Part of a small language model's weights: 15.5M parameters, learned residual scales.
Each number is 128 + 32 x the weight over its row's rms, rounded and kept within 0 to 255. Layers, rows and columns count from 0. Numbers have three digits each. The size before them is the row's rms in percent of the matrix's.

# layer 9 MLP up, 1024x256, rms 0.133, rows 0-410, columns 128-159
100:078114109144121189074111157116119152132072149163144147152070127131149121144163093118128147133137
110:112040123119091118166155128110150177107177109172136162120147107171112155066157096090138150114204
099:063096117157145088152121121089130093094136100187112146134186123064121103107175163102071130090178
100:133096151167126149122129157089143151133161178149110110126155178133192092144158095082052117197124
094:130095176136137124089119114139085113106090141138125150171079141092090170103153133100103085124189
102:144090157135113171065121128106192131195156111120116168172094176085132122131116164077145107122139
095:140200139148115053176118134145196148201100081166177151142153151143159129115116127113131136095102
101:145131159191071072094103157112137106128135126132141151162086179191086120136132139105103159111108
102:105137138116132171093110121157131078141177103119128200171096116108121157146145145127154114159130
105:201140134104103137118160190103092096138094151132044113145094155183126147139066120139151115092117
091:098146118145167127137159146107127149127155172129149149133126101118122117080130138080180071106096
099:097169108045089086108128069167172150144158109133113151109136070137134133142105115073154130176076
098:099158146115146072123100125100080071144108114152126140114128151049147133143145131176058159130182
106:123164105113124102066072121135114205114155143153106142148108100168217161106060157158144096021121
102:118127142051097160065136151072161138150139138146087090107145051066088108165133159155147171097131
100:141111091080142111105101134125156131123135182159098114194141157147139087096178086032133174132126
099:155111130105108102159080145151155122127146077160092120079132087161127145108133080122160146101176
098:122078113080148119111158132102096157143150104118121132129135134146117195142104106152099108175091
098:234083155092116100207134166141093121085071126152145123139177144112141137128150140080157128115079
085:137137158131083085098106067079201129149146074151131179137166060189182119145116105108171106165148
105:143139175195093179122079082110101122140151132094104134147112180110105078039102125126141107144118
095:118151154159109127167137112169144187128112131115111173177146235031125146129097195164168140152141
097:102118145104121158093133200147129142091113140153170125086149079143157187168136204122155085122136
104:124131096111183143147113105134127166150183178130190160161161078085109080122077083094157147082111
105:166175106085141119165101158147136094145099127178095054152100137068102102132115105127128151121171
093:158086086134130109092165117121083197118138108119118128092094140130104159139152142111135099112161
108:145104132100089129144128113121116169124110117125130111223164103144162131148139064143087111171124
106:158093140145132111097128116103175107113140116149091119141131094119097184108095162152079143126129
098:120089176095100141155098078098076141156151160054137105120211162079129099090228151183122091131094
101:119141154142147145163093148110141084152121103060113125110117107098093138119139154122119187137118
095:149130117140089136114100117138100100078077171103162141153170109136081082165064125167132104162170
101:080094116076074102174123107144115110132166075185073148190157095130112092109099101124091181113131
101:122066223105147170141162125159081130113120085120080153084121118133106167143133188112075136058069
100:129117145105109087094100066144137128084101154172166126091115140122142153058084145142095142086129
099:115137177156117087144125120078160159107095130152097118116119102140110088121143127120120074095092
104:179132181184172115155120157098122144068076118115103096147148127140113186117071105134175147106108
102:169092123116073064096128095136132165122159177067143139211066125171140129099085169118101138091187
100:054103163187144100090182116120142175113123134105113119125100078161078086107118108118125195151135
098:084145082153102174158066134146122110112139110125124136126145073114112134135160155122153109155184
098:074074120098145132173141093142065093149103137107114135160087166135150165092084085105089222119125
093:120078099149142127138157132077164072135152138166168071134134161155135142074141142083099137148078
089:136125120110120120098080121098105149146114064098119130106142153133130100124056101131113139107202
101:078197150204195103131134141068113078169131115177162126084082129090162092097113106093088115136146
092:113157122160132165190089120098108135113188117184114146163148095081133117172144183220133130188156
108:142103097182094160141123080188098129059104172111142141144156162114135153087168162177103132073090
102:105152186142068180150108132154171108145098127158150112153131120061145124154108114151172095143167
096:035125141158149084105112143089151150118120100140085117185108160144146070106081132157137142133175
104:056151129141139132108146068138145094083106126130109120115130146112152142090120123115130120166137
101:240095117093153165136129119116100079220101151134135124137139124108114113085149119095103154165128
107:145112132062166117143131117104121088105136157132103151165145106076156136138105135183191166106127
103:093106142161089120099071086102207129108150093091087166123124141161125110194115104158145089118140
095:164168125087087074119104117104094154154130150187125161105115128076085147143122123123147094156135
104:208130119138102085170138142188090085171127138124150100130148165127125154164130122139077061115096
102:132134172123137138144174121134184135116157148112127136170098168152163170138139114133093066096180
108:144138125124114082130156124161099114084178118158138124140147092127071152157136105133142155101095
098:122119138118111088130102184151137121171120120136157079118199136139098193089188158100136108079157
100:114077190135178111084155072131118216138088131119131096116076120155151117142114121134141154165124
097:189145126163075123120137140135133090092153109115067126104178123100172171138144117143151094142061
099:177099061154131139098163133121151174090065151135154094095126126168105106137177144137119177143109
103:177099139117117187148115121138122137131159072113113121139114185088171116153102110174163096133095
100:126147116144152138144123135171134189142172151152094205109136082105082160157129148148082134205109
095:082120140131114160113130128113141158054109123077189091100170092101132128134153154154134176103146
113:158088110143120129158135123112072142136075206113127146100136160113138171064116113150181053141145
098:097109125068170134124204132178153103178130130189133099112159119120142111138077138148111144102081
109:113081130127176136154142144182118099107116142144169122177079148145139131108088116157144096186210
106:129137119154120136143085149091159163146074109130140152123112105146134085139164126180159120143139
097:164106160181147207123076137106117081146169142206135097175129118106148197112111115143137171116119
104:073200138116130078099136129061140195131119086164117147115139166133089130156082124123157118129122
099:146108112124161164170109121103138135117151126158140115142109138147129113142117117089127161125057
104:130164058104144096111107174094116103099088133125150162128138120115092055103093092131092181163153
105:112116096093105209156156156143110126136137135112198118118102138173092166150060148085074159125107
098:169142132111085117098082158143141229143101151087153086122076161116116106087051150092101122127143
097:068114104105188116140137148116085175124109164164107146174112139171144092128157130136161069143146
100:132102101126143109186080124142107096135147117091121081189158140161132114055091165103137198167121
104:193140096069116158168110094109150092152136098148169117116107134158163162085107139134143134110047
105:111126087146145153144131119143142093128061190129217144151092100143109161072144158106203163159094
097:090134075100139130136111143139109131130119130122173190147127146213100136109111098135103082158133
097:174107120070070072140131119097135108199165120151116122109150098131136153097157195136153177099069
106:137136110168172077125057154131132124077172131104200112165164148158161068163117144090118151122090
107:150189099096138068156116160120119108078110145092073125127110164127070106133097081138092116132068
105:166098137115113063086119068095164091211115149103093150174077129139111120168080104123141175107169
101:147136079101182110116102122166123132081126052150116131147156135093132141165155120107083148144119
110:128132127096157103112105172137140173107101184141158166125134160092088087128178183094129122133097
097:068148078133084169156122102141145105153143183163136132066141032134111166124064118172104071137092
091:113062182166090131129103119109136091099170176178136153191141126114134163130136098153148076116140
100:120127090168118112108143069142212120135151133077110117121143151105113124061197108126114142093115
103:172133154083163191113075150161080150140086160091076111160073175091155072146090125189135140127087
104:161119172133085140128065131119111149137127137124091132109125103113119145129095116173220131146136
100:133124134129189135142106168143142115131125155147163104091099142109137126125128126127187134177160
101:119135123140086088111199115089131094110110137152104145106116133123152159093102106141162216127098
100:131122124086117164109156131146132121105147090112159074129110075156116121133104159113064136146130
099:143139123131163139161161184109105053121077150144124130135150142056146083139121074140187161143141
104:086184111116097107118107165138199139170107195108125175127154123137199069143147155077112119128153
107:131104128184102124083070150151127103163135185065166089103179144120203120107129066065159073161101
103:149088173127120140056152164139136126147156126152183189107111188183145118122135135129131125220111
104:162067185085115055096163176073099136163101091201138129149049097126091144111131098122110162157106
100:158170090063201139111165146101140161139098111123119143130118100130122169148052150114165146136121
105:126131101183129101192106122174144060143085124113126125130170148101097194153110122179154067081146
101:164120144097116170153132169117117158120062124187139148133163104103177097091083056115123130057123
102:176130109112148126134154095122156114139098159167112089154064099101089163120076081091090148083152
099:167132133097137107147135176141080113077122142112138146090146129104094089158104135142099166106092
097:160138169138127151159104125208113113125114082075106123150123177121128102183147098082122217088122
096:130158115139157152141144140104135138081092128136118091120180070115056094091092071116127086081147
099:163114161115143133083112088150165151120123122135088153140113159094111103151134121126094119132133
104:152109165098182162125075134142113113118104072089116129118107144182123122150111109109165108114101
099:121100091186122111120147103087148189134179165129144109121078143108057151099136150116179146120119
103:117091063118125130174143145141136096139136104074061085130149154150194150132127152180116170136089
099:167111139110132101126081186124141131152096143142159158088131091150114096113167136107109171141096
095:178135123130151124150069150134093156154133146122159161103136086096164124152076131050087130125116
099:148127070205156145108110091141078142125177133103099156147132084104204108160105092167179090159145
094:130130148177121145076131116162167138156152124218130101122135110203169094148141107043130162130148
099:097098174126096088088136111153171096097119141107188121130083119133156105087173152201140143113142
095:118123119064122103151109125143135119154125083117123082151151195140179118106160175125112153165132
101:114128133172129103126168126134109118135054100183172158144146084158126111144194132149160084196068
092:139126117171096110117114157185130128147119133163221131102104139119137085128133151128123171143122
100:177149128173112139120126152174143136140184123176100144092150082127129107122115134123168173134149
098:115124122125151144121141116166129160123152107134109083176139171090169118136139092114106163125126
104:140125171111147142099133099108119139125113094122146118170187093178121140118166141146184153152092
098:121129154117148164068151160154141097081099079100095111122186076159173094179102137076113126158109
096:165119098116100186040116110137107102164115188130132129124131104178147115115120170133116140076089
097:229187139093132152145078140126072131125125188079088149103184142193123172095111085124090121132124
093:118100109120118122117174142156110090165122143188096125094062124167201131092106111095169123180089
099:167150150141151137117095081138120130137133169089061136128145125128144119066150161114138166126122
096:124125121107130152098086134130117097187145089084133113060128151102163101123113168164183109129156
100:111102146083148177124087131124159154148118150117148094086136144106104128118175115127153146159171
095:144163118127115127100163084129123102112149112126139111179147167162162113100133186158110086168083
099:109064124148109149131150187121106161140147139099122172220123153094151114128047115141145080140103
100:085120163085114144083126140140134094061142177152152169131108120130141105139161124140153150100097
105:111101129085074154101095145124152132102117146130106151164146105111126160088097125158220123201088
100:171146069120104155087117147120131164077000074085124145114133144052129170153126098120083188120123
103:075168136129116126066182173157089094102174151104121140094115163203113151139130102134084094148140
094:144147125146108153128067074073089127098122146148118122169154073124116116139122095114071077136101
093:096175158147095080145116137105059124127121070182125093176097178137150224134093135150166131126113
094:144121112182108139120087093165108110153131134123144126158100096164112125128133097094134108116116
095:143173119164108160076113097100197063131116144118114057123125125069186137111117104066098109096122
099:109157152168142144093084118113115113114023101100149123111146095088152110092142160102144149155153
097:102155142080126095124105126079121154101086128117145149136171110172115157173189151162179166135101
096:149139143079112168121129130145102126129167156101169125152165171212141099131163149116112086153100
101:168145142161116131107136078128138127158133159117115165157115136120176105119112142147063123155153
096:109129139117111200112117171118108139115144204060098139096160093094097106124135118150102177154135
095:090145117160091096124156157134158137096079115135047130121148114168126095179147146140161120122128
113:143140136123164127130101160128112099116122114154199092135109147147154103144175139101182093061152
107:194140138069118138132127102146158078158153203038153134119142166150173135163150137043132072138160
107:119092133140124193147107126090141143105090102137098156123143071199098169121090118176113128060123
101:107144163081135114112120143124145130162145136107052127142147113122127162108096127152140136077055
091:162141167132110122121129143074073152160147125121186069118120106087113085085107161110103137142141
102:107205105059114172125147160137080109038102145157145072111158129155176164093128132091151118119101
104:147073130167090135127161145140135082083149128116149189160168127135110094137089158113155089164139
111:129139168081082132142118112133134117071160123164166128171115102192123129100170108118159084118116
102:085131131081096113103170166162136171152167109097157087178111138124127091115066205126137205125129
096:122142166167119125099105088094098097195087130095153132102207148099112111129171114136128139111183
096:130187141131107075135141092148144129107131142086159078139130117189153108115096099116168136085117
100:086190059123080129124164080157085105122120124154157094179108169119148186098113080109199137059093
098:081086118198106147111113147101113125116102077101096099143164106144072132121218109160120064120135
091:103108122112106119165085129181088082123138140122113106145125123174136126194106115169144136133141
092:107111192135145102112077132173096083152122109168142142067149137139139203078123141112153138084133
103:121116113191139118155151075170104142120151090116122154154106122180135127080106140120090132142170
095:154102161130151093070127134104125085084165076100143074144113126162128115111163124147079119164077
099:117170158139143120132138116142107138150108090139094089067133126155127134110105125169109160113071
105:110081114157136189097125114127154133212100138127125120097161105175193100116154142157147118157068
096:094130131132129109160104166148096133146112100166104142074142187136125080163133067096173141076175
099:209110088142124118134147132156138092135134152123169135094132036116144115152066160183118104151171
093:142119118077111148124082141092129111125140131106109091121172102121169094136134178131114147080125
097:125146125135117100106122091154143108189161066137176121079093065148117100093126139157128106097140
094:138088100182087090166161125086182103167140091104133119164156103098106091159116067131132118131117
097:091143077174077130109145102103095177143134118160120148095159122093163097120117144115104184158138
100:126085153129149144114114108133116126155166125150118122075180102152130114102049129110140087192111
103:105113131151192068150150138132128122165115152179071147133085119089135099129100061066158185136144
100:151165164120132140151046103072128065160095105148114157151125170116125137204144118155114167207119
096:173131069132139113109142102042161106156115124134149123074116105138212158144129133160171071136109
102:101171149116174078143071117111160147151118103152151153135124115144090086135142176140123138111087
098:126134121192146059174136142164092075095062120085094109168145138084107102081096113105173144069134
108:142092144136132110116144120112083154106064137129171100162143140130189160134154108126123131072134
095:145097139117139140133174107117135090148131020153134133040155145139144135122175114110073162153104
106:160146116121080140091167132135156131143080095084073105137203156086094099127110131115136127119072
105:131155144169167117175178154110073130135119115160121140100114139094081163111138128127095144139082
102:151126151119084148121152163120137105141166085130136054123159098137132129140136058090101166145111
095:175171162094129158150156149164151098121171146164103135173135123054124118135176127126138093152202
108:132117128132131147093086136115155090161115079157136084131126077150143124111094106172118159088146
093:109133158101143101108079137088148168072129159132177115070129133110098150111092125127147146164172
104:130097104133133130132145091123092113192104148091082082109153165111146132104116131138135169125096
089:160146128173124167083117132144141139135166091106144099169132135086089105079081107195157160214150
095:133108123066152088108186115069117114153126129088109112139091058103146152118171067113138133206146
097:219119142123160160107152145107155126144115124134156115137062095133096129115106080141110126087174
103:107116137099145070193107136147067091082150119192158115088131073157087177204111075081144143143134
095:079119142134158100136191129101142137129175162106141167177094164168083115140160133166091114039107
104:114154129153127164121101140106123101132186125114162090095156124111117144142155161158174143185146
099:133135129107175180159128130043154123188055105130107110128142125209101115128152119146145122127093
096:128128146145096149115085116101142117141105173168133130112103093120131130149123137124116115170126
095:116147137127123119096122194167107138106108115162186119140169195097083119130137163110103113082061
100:081177136164165098109096065113135135144154152079155123129187146122129181131088107104125086135187
098:150099091152095116064156164193140127092116150142121146192109117095081136102083147147129103142098
098:132128110146157115133101183137129131201118120169118119113070139107186142144140137104146130116174
099:158185106155078120103082105121138146068188100125104119209087145168136098133101069159113152144107
105:127108105105134200146093123110083071037074119132164072177073137121106098128139113140120113118150
100:062171134162163123081168086098163139128140173167139118091123119172172082174115067098109147127132
099:143074074086176178121197107153165155147088165161125124160154115094077104103095070130141080165146
089:094127112099108151087110100108127176130118166122146164117067145159069105183100129128120096149137
099:132138099153116125190167139123191108072144095084158156136125112150133131133097094155178091080172
099:101151130117160131071135097114173157106131098196140107146163178074147102160169123127133136107081
102:126142136104156114115126167086137143169131212104093137109103149123133095083106153135113112167127
093:149122119170084105108089103138110137175114158105157149113149097186108117078111150099151128016110
096:122170113142110164115107125185129072110137134174179148126155133169214103045140154169143190147136
100:078080156169091138175104124113104080126069078111103154080117130128184184190114100183145209148167
098:117086090063169148119138108195070156138126126158153158139152120158119147153071078126121173160112
097:135112112152095132079100091077124139182109127074147123156117104107105194112068137113136145137095
101:161158113195144118164184146094119168101116151149157159111110158151145156154130158153090132111161
099:107153090119124133162122100163111143141115175156137066136168131124163115146111138145137166114120
100:096079113130133077109130180133144156154179183124130110105094130145100115139135180142155181104157
095:112124199148125127198080111095137149126105120168163093150143151094179108131056166130180195171111
093:162135144152100142157139125148172095157148147079164170170146121138143136158085153112140117085123
105:075143060135143120173105172131130080128136137116136077120159153169145158069159139114146130116155
102:117149112118186163159114126164094152178133086150129091117134121127120136165109163170163155111122
112:140125147091097203098133174092174188155078152170147115081127116158119123149116103109138107179157
094:192126098112101121144123119111124116072094106108181132122154115197121130098106085131157114118127
092:122095151091149203094111083083119062098131125109106093161175102157130123134128164127134163107183
108:103129121113144149127106129132131140123127163151118102095125101111068136104171113098134139173137
106:194151144052143145139124138075164135120201169107135127143129112105119125100116100143125037171125
106:122132077142121232096174105140105168062126160112154172123084087056074172101117098090146164100137
103:134061135125117110130080141113092075152120098132135140165055188093115105144119155161097135123121
100:147137162100127146151144096140190118136124123156126163120137190113067115102093131164159091100137
094:109133145173132121076127126115086113187169176205171141109189091090125082139131144129124079137164
101:137173217085128127087157099155141137141085103166160087200108112151147084125149078099079084133152
097:170206136136138165127134150211150176116080163118093095098084110137120111064174121183084107141091
097:113100116125129109113172164107131128111115138186118153098177160133132195159090106066143194161162
107:158140142091068092110108079101067098157158163091133088086118180123194140140151127149097095127123
097:071172126101138110138127141092181083163077120119151141140116174086098106167096155206161134152138
102:136135100165173185150162117096108111160125065118148138195176108129122126154086162127107225124086
099:111096121130151117111098139115161106139099136114097077131116085146088156096087089129108125158117
107:085171113142153088115132082128108128120089120133157106110172078084134075151139120120146035139150
104:138071122179127131147174144110158132107067052114118177177108168159077098094125168103081152130188
101:150203192155093150187132127076126159091072091135064183154164083143114125089111097127125114134166
099:195125147120116129168153126134125148102120088126099112114151158103136127139130123104168132086082
103:139129172142150189112129163110105149151067093146166112148075136153112133215150100127093100179147
110:128113102119104095120105172202161089152086126198128143185100125105128125122138128126180117111134
096:149147103102086140151100114133124154049120120152130109083173136145158122153134080107143148101113
101:085082064096131117136149143111189147152117079149124208129160123151175172132114145123139113116129
095:125139083170111145182121112158154140119127126159124150101110107142153098074104130129050084130146
099:121141187070142076147071112105162116111066102099143098120070106142129080096144112088138154101099
109:195122112086126075043094086129147127116169092136082152120132132093052184111097132093193144195037
098:095117140110089167108123140083154157076116166148130141115108154180090153125117076130160154150124
099:237160095117173158149125134120111164152086108123144130146122122087066194126177137133156110153097
098:117167154159066102133181183142101105089133126079159109061144210129121112152156081102155102099177
098:135093135185121149164175113076138122113177130113147117077105106084107122089098119202086146065131
096:196188163132149173135116116169170106174145162122122148130091157159192138107081094137137139152138
097:150139065161136117137146099170197208144128109128174138098098099141143121138190077126105120116099
101:118151141136147164126121100063090116107143078174109159142086111077157164112138102094119190092117
098:140142130150133182166205141096100161128108144162102146125168122149117138134172135118162136160157
105:130158108102138125105169086135136150114129144120085101141147136095092145156156106049063198143095
098:140108090206117163171125171154166129132131151180161119158105160137114161150110107102094120091093
095:133142187070089083096113162181112124112107088155098160143100172168117138114117162105087118142064
099:097143108140139138154143112057150145155147154116119118124177128153155148072138142104118117134146
105:180102066146172134102107157089123150122116138120178115116190149221120139121101102151189134079068
103:097177078105148162076120099132113106177078117045122129106146179123148126161114153139129103089157
094:169145163149136160149129152123167119133114129149192095111096113141121138098131151082139120155204
108:133116112149126164129148086119086179124066178165083105078115119162141086139113136168110066132038
100:119128108153148103176162085131099107079122149114094139151157147115179091098113068186142131168130
101:088123155084151154123153118151155107129090110106070134143178100152090078135113072108153105086130
104:126115086088096147121155147170130120146087136085165123120155120144128116138160179223133124089116
102:116147164073144090175074144141095082155131089117142155174121146167091174119121122153151113161109
091:061137182058143165054206132115078072137155205133138105109122060154123174118138136203116087127142
102:120057137162129109136117133143142082163044104167171112105144141155128166127134053079201146185186
095:204174084109160187114138064073128197132125114161073129135098073087106160077054114035151158131161
101:110124067160147166171139151088149087114081137166074163160145139140104134148125089083120121097111
108:136126157116182066157153139073113156079072098106122158118065130150127118172140175115118120177163
102:145076093142148181127148098071147194177045107129131124106124144091169091147161103090076141111132
097:158148129093112124168130062146140124125140147060163164135092161082106104090212124147157146164076
106:185151100171102100101142093148144157155134127147090078169079108152152134098169164139128077092114
094:127133164145068177104168113138141102074157096064128119186118120121144148144107105113179089144087
100:142180134081091088127061130092133064090116137165171158086069176129182174136088157120088135142135
106:153109105135192136110155084120198115084090148136135129119119151136102120154054119173062118113150
098:100157127117148128183117116139165190110115099131126140147158137152182124111124132109119172118168
105:159130098154107135157140156152108115160108091060100100187121135171150052087135126085130205151110
104:106125143147120152131116183162082093056151161142146159120131167053126099122107171231079169122106
091:124099122119096134129107054173110128141173152136118151142142092062136171150123174129103165110064
095:105172134122168173123112119150148199156129165075122100176113089117085113107087045171109108143159
101:120121166123090138183145077146104114147143146144128048190049152154158120096131204120119090154121
100:149182131135153121085103139096031141161142155090163127105102122133114088081121141152156113105137
094:130162113132110119102098105085191178132113103141103208144108092065141108114134113106117094104152
097:148127136199153111139151142119118073221072111201138106041130078137122084133156093112096180103109
110:160079078080159100113127132081108111116166130178163133176141190153110075193113142141114096074196
098:132143172122200174131142136118166073143146141148167178154121078118124138165117114088079097101058
098:094151122140178153074089128146085133104134127128207121153136175095126171138151144171125169099163
090:106142147108114143081111192090148078112091152096136056175178080168065154096126114149177198123130
100:132060062129090136087139115134183085140153111109130136138167148087182138079150092147087093119069
093:114161123185145142110095120151071110116119126107160118101142141172089133091159168167078117175141
099:138089142148136185125104140102091132095102081154086169145150102120125074044132055168118124085082
107:110096135151146179205128105131087214152158158112132113157188109072086126119165101137175133096087
101:108171108133122143175123118066121108138054146147164103155139107156068110219150129117125068124096
097:098198060084173145083091180181066156115134163112177148135098125177138141153106168136146117149125
096:092080110134186086168099144129154123145139092195123139121145117137188157167168092056125173144093
103:120126132122107187128131130142058147084187117106105142210121153152137147109136129153170158085091
104:084091201110162118162147157143151130149131130194105137195145165097065160100103105091144144135057
104:181124102165145107149109143161171106160084140133160131095076134133079164119119157108142154140179
096:176114111102130082143145146111157189187111173146086072223096179155134142109112110144156110107125
096:168149097163166145142095053089183081124108120157142109143138088141112127105220160105116105171139
106:115170108123096126115148200146100118112132125101131114070168129164163135151110195128137090100090
104:194167073109130118160150165095167133101084141116125099170140144098102214124099143086159130131110
094:169088126164072105124143108190116119153149136106184163119149116116129088183081132146192092198160
101:187157099120096050132153125097135106144140127166091170111082123096154124098135090152153092082123
099:089127150074156078133139167079127142119057124116139116181133109130122156188134096140149113142160
093:182178110175103026084137103067099160077140099209142165093106146119119121122134086049137147148093
105:169127076093158182121129134048148119162178126129158125086134103165118110162184127133095077097196
102:129080104181118152151162156067082096137125104114110096057155132141160126153181128169118156106077
100:088062162080188105099134059173144080149053155121117186086040120144123097109168146145100153093103
101:108096098137154121118138105113154135140121095128151089142166152122198130090081147102094137128135
097:141153145141128106113160128150161043129122125083123078182164111149150090174154098072166093133085
098:116120114136113195105121110106147154121106183131145101134176194173144095178188137113136136105158
102:118155138154058182166119122165130118157153124092183156112128118103165120126140105136116103065109
093:163140160154128162079109119142114090134133203102162114136156118145101120084120137131145105092127
104:159073105087220140091159118099166137131150166206121136137171094161078136094119112167127165095141
107:077135182051127073157126149148120113118139176086097167162111087093165126132094152143114042093139
098:126148152134119100093134105138148152155088119173187085129203209074156128167162128129065139097112
094:138107072205138131119147155173136063072152142113137097142055124157100070059119129139123094164164
091:112183180106093100119153136141171156147155117143101103107095134139119129132124135101053117094127
098:133066143116156119091144137129105073146155189136071051155177109121119132116072060136088137109120
099:162125145139087121116141137073113222096100079081108136161097079094156152118177141158143163101185
105:155088132045187161158102188088136100198231184104118118197118119152131104129127141158145140121138
095:157160114164130174170103135162139132140161149118177119148155122107139140110116110152185120104137
102:080137154043133107134140114191113148122142109156129139117132123091095136130136146166138119150106
099:103090166129179093102147152145125101154109166222160167160134088132136147101112108082088086098168
098:116033148063094212121121118164203080159088168129143145093106104086187161112139150130141157086102
098:134126178159135151181101110146146147135148117120121101158144125088123174089133129121127115115140
109:068101125126070111159142140075140150079082151134077120085147136202163114193108122070129089111105
098:097079167117199140126158096171197105126142118187103143129118043146196147123108187139153100109124
096:113129096144097147127114089103086129119103183075143092097123119143114152058081117112135161112125
105:068133167097155079077121114122109089106115129136110126119126113139121154177151139158139150118113
098:150124120079167192119141121124199157142122135167083130126132130127181104136065120082122157162109
102:146102121102072154181122092143126162094106173075104164086124165176170096130120154094158174124113
101:093077179140199124169124127072144094129124174139137170079125136140112016152179145111096148165099
099:051114103152150118115161040202215112159177161124118102125121119137087133154145080033157104103172
095:140148103146109088154126131112137130118118160139104090159136147167115117106172149167099143184110
099:133158151135106149081185121126155150154147148127144111143106149155149089095155136073152121110091
107:120162147119140105109104107106140072078065132167151155081096096086122121096111121092060084099127
099:110153166164115185170092127091141104138164159123037106139114130100160116057150143184157145123175
093:105118129128089115184090128196174150105099080113105145164118189156103099170113084128083116063138
099:119181097155148123159166124177143114131101134175138184162106157126129148110156124105127063119135
097:113192171120130125098114108146120079088167128151147136158122169101196109089074141149106114127092
098:155129149147145108130173147178132083126130112112127115152114150153173103123180136118115090124169
099:103159138110118099071133137154075094090113120119106137133115130181140083130118123160104099117114
103:139129123135108153093093085124107131176174146123115117161150193139090114143130137115126176130150
098:171080135172097158132075147128156094169089177121113098154129153078117080129088113169150149124118
097:139119132135121094082188128161178069141137030126127120156114113120119181091083095074147131080104
093:084118116116103184149166156180206118179152066107092038141152113086128115149162108111077118092172
096:110109136118172159162085146088174101133063191103159102087164094126164113155173134149130116107085
099:139132157164183142128096104159194158127168135089056110108157135132164131104133109111047168132103
102:101141145133167154134155156161113136089127152135132115145147184106149174122092074133167101124116
098:137182249111189151130073101131161085138162128163113152140155140164125115180168096113095140039183
095:134209127170124138130129171176192120137160133111115091133112102130091108130078097151111129176104
104:157139081148147127147175126137163103080128138133105073105099145161121124097147128157151119110124
102:136127115142162096123174159153193102111148087108094145117159140095165114096112162142158172138134
090:166138146145138165109125075150164096149103130106120153110108125109043119134086158100155144146108
105:158093115060115113081149134084182145150092049133167115157115107146119136174091153111120156112153
103:115158167159151120138071141138137127166142126174108111165104135093175134156160097142129029102162
094:195140120097078090100050167138162098170127139128097109145173116127150055155106108146127092163111
105:077148119159165131212141091197124076081158137176130111129126179142093115105136124126109113089149
095:125105140137103130154101109144129161127156113119129142123068067171165162128139149115134089097142
097:155107159130164089142163080099165066165154086145178135087153139100130113108141134099121163107135
109:116117133154149147139180114084101129096159069100108063126104147092154087121151086164113145103106
107:169210113098105097187090169092156206058124080146123070105099149148157131129146081133069122106147
094:144109123176091114144060085088118096111217160121095131140139152157127179085123165105124073114126
087:160134170136097183175133115085127098131066115096125116175170148147145125137122213125159142144138
100:120117088146096144143156176090144118157186145138120141113177103141124134144157167111121098155143
098:207110118119141140091157187127177066050159129175099156118102121166112135177156175102155157117113
101:165089094103128159092109093111119148192110108126122089171150161207113115127117129103099167151154
107:086130106140083063088130174097207089123109145168086103162137125191134182108128122156141119124102
097:154112130138161126101181188154159171119078131141158149107073083145098162122141096115087099149154
093:104142102111164100136080151123084160091128158162147094159077092093110092113087129091181121137143
105:113128082070130147162090059148156104112151146128179080202108127080110157184118056115087134111078
101:100133156136112112170151122089127113111163114132164041139136168107166122119114192144136166124136
100:125119134175116146132109128100136125178140169109139096119153208126102170133161142145128096161147
094:077121099076192149168170140173087106084102115092111121163135167172124143083126127130151107156152
096:173114143156140168144170145155122103136094192092103088069185104102139114123108138101177075141076
106:107111113132137111104114173112154163162161120113133087187165191128132166134095132131147167100148
102:092075127136110105162105053111083082158149145103113130176088104128115104074099125150111103067152
102:154079099106057191128178145136129125172112130121132133126160171163091112182131074167097089166097
102:118130103129133136056138140060134145114128120139155069164147105035128080123143131162139177117085
093:114115156155140128120099143079087103162093115105091136174092150096169155142125142155096116069081
099:152157117144136144096194154121124114094132165111122174140102096096125101110032086072156103087129
111:093119136150089117136156142089095071126158164159098094174070107160177145110110120148186067118130
094:122076097128183129118157122122237134082097134077062147135108039112103123126070089118102183133076
099:137149143164115132203144098135135136088123088165085056103162121166116119106108124150068107126120
105:107182133093144121175182152134099096074078173122077147117114136137191162123088140063087079132122
100:133115122108154079153137150098158106160167135125109163141173143188102089141143098101086162142144
095:188066087169125100111145131121100201116134144148143112110082096100095097105107098090193170101121
101:152189138128167166128101114153097142122086130088161162094167134109177164151096053121115153109081
105:147083104142133050098112131142169123155145199161146106109171147121165140128125111074179093084132
108:154078131157170152196137126108096146143151212109201102182149205117073152099092104178137164089168
096:136171147120179117086135143127140192184089144168155180140093163173124101106168094177142121122080
108:113082133117089137110133118148165229095117119082148102109096120176106175131099196157058178112156
096:133118065127130121207127123120132166132085108119075114118137172128125119160138124058151014129106
097:129165124088077081109118128161143140156127159085131122102102082109134154090114118150147145149139
105:086162128139066116129098161111161115129095080113106098134162131082098095142032155085127120095127
096:120133083134095143073071150166099090105170105101114127149130154114141069112126065151112146150129
101:148078116143104172067112098112181224131134106066176114131159139132104133086086137092128098129216
107:085137178111111128182146152132091097118056132093143118094123122163124110127100171196182165101122
099:154154099166088149124115123192106076158123113134184101130105156139129107134097091107148130134118
109:105116182086151117155157122172152088118145118159068091146154078136100122138071107094186186111111
097:115099141121119118117132108106143102094126100145152093115080096111110157163124120092164120147131
099:166099089181078148080083119170133128123111173188135148177142118126102156086147150167187087137190
095:163085137193113129115156087113154176092160145106177165169163130189128137058074170067084149147143
093:095108183134141126204118110096096154163178138125154112201144116111121166166109135089018131144123
094:182140127220145120117129105086133153092124195147142101101163163124142098121127187151145158140113
094:107124090102159120163098108109168147149096133139112167067079197072178147152117129174069144138157
101:177081174128106137135078133203153090133151059175131144158147108153161166143098143144154108120120
097:165146111083140069156144119168141168135147083120130085156129125167111078188081104088082186106130
104:159140079088167179167109100079156080097143102088110065125100109137105183087072112127165150141139
102:163114154102182133178117068118150124163153101178123099123100064106126193085100097189188112132116
089:152135127177108146122173170110092166147123134114117112203078176109129099162135134092147106077100
097:112140112124129090068106094110087106119118146139134168139166108140071132152143120114147094146132
101:134141111131119187149175127125104135125124129134095164122130085112146140138152102194205168096101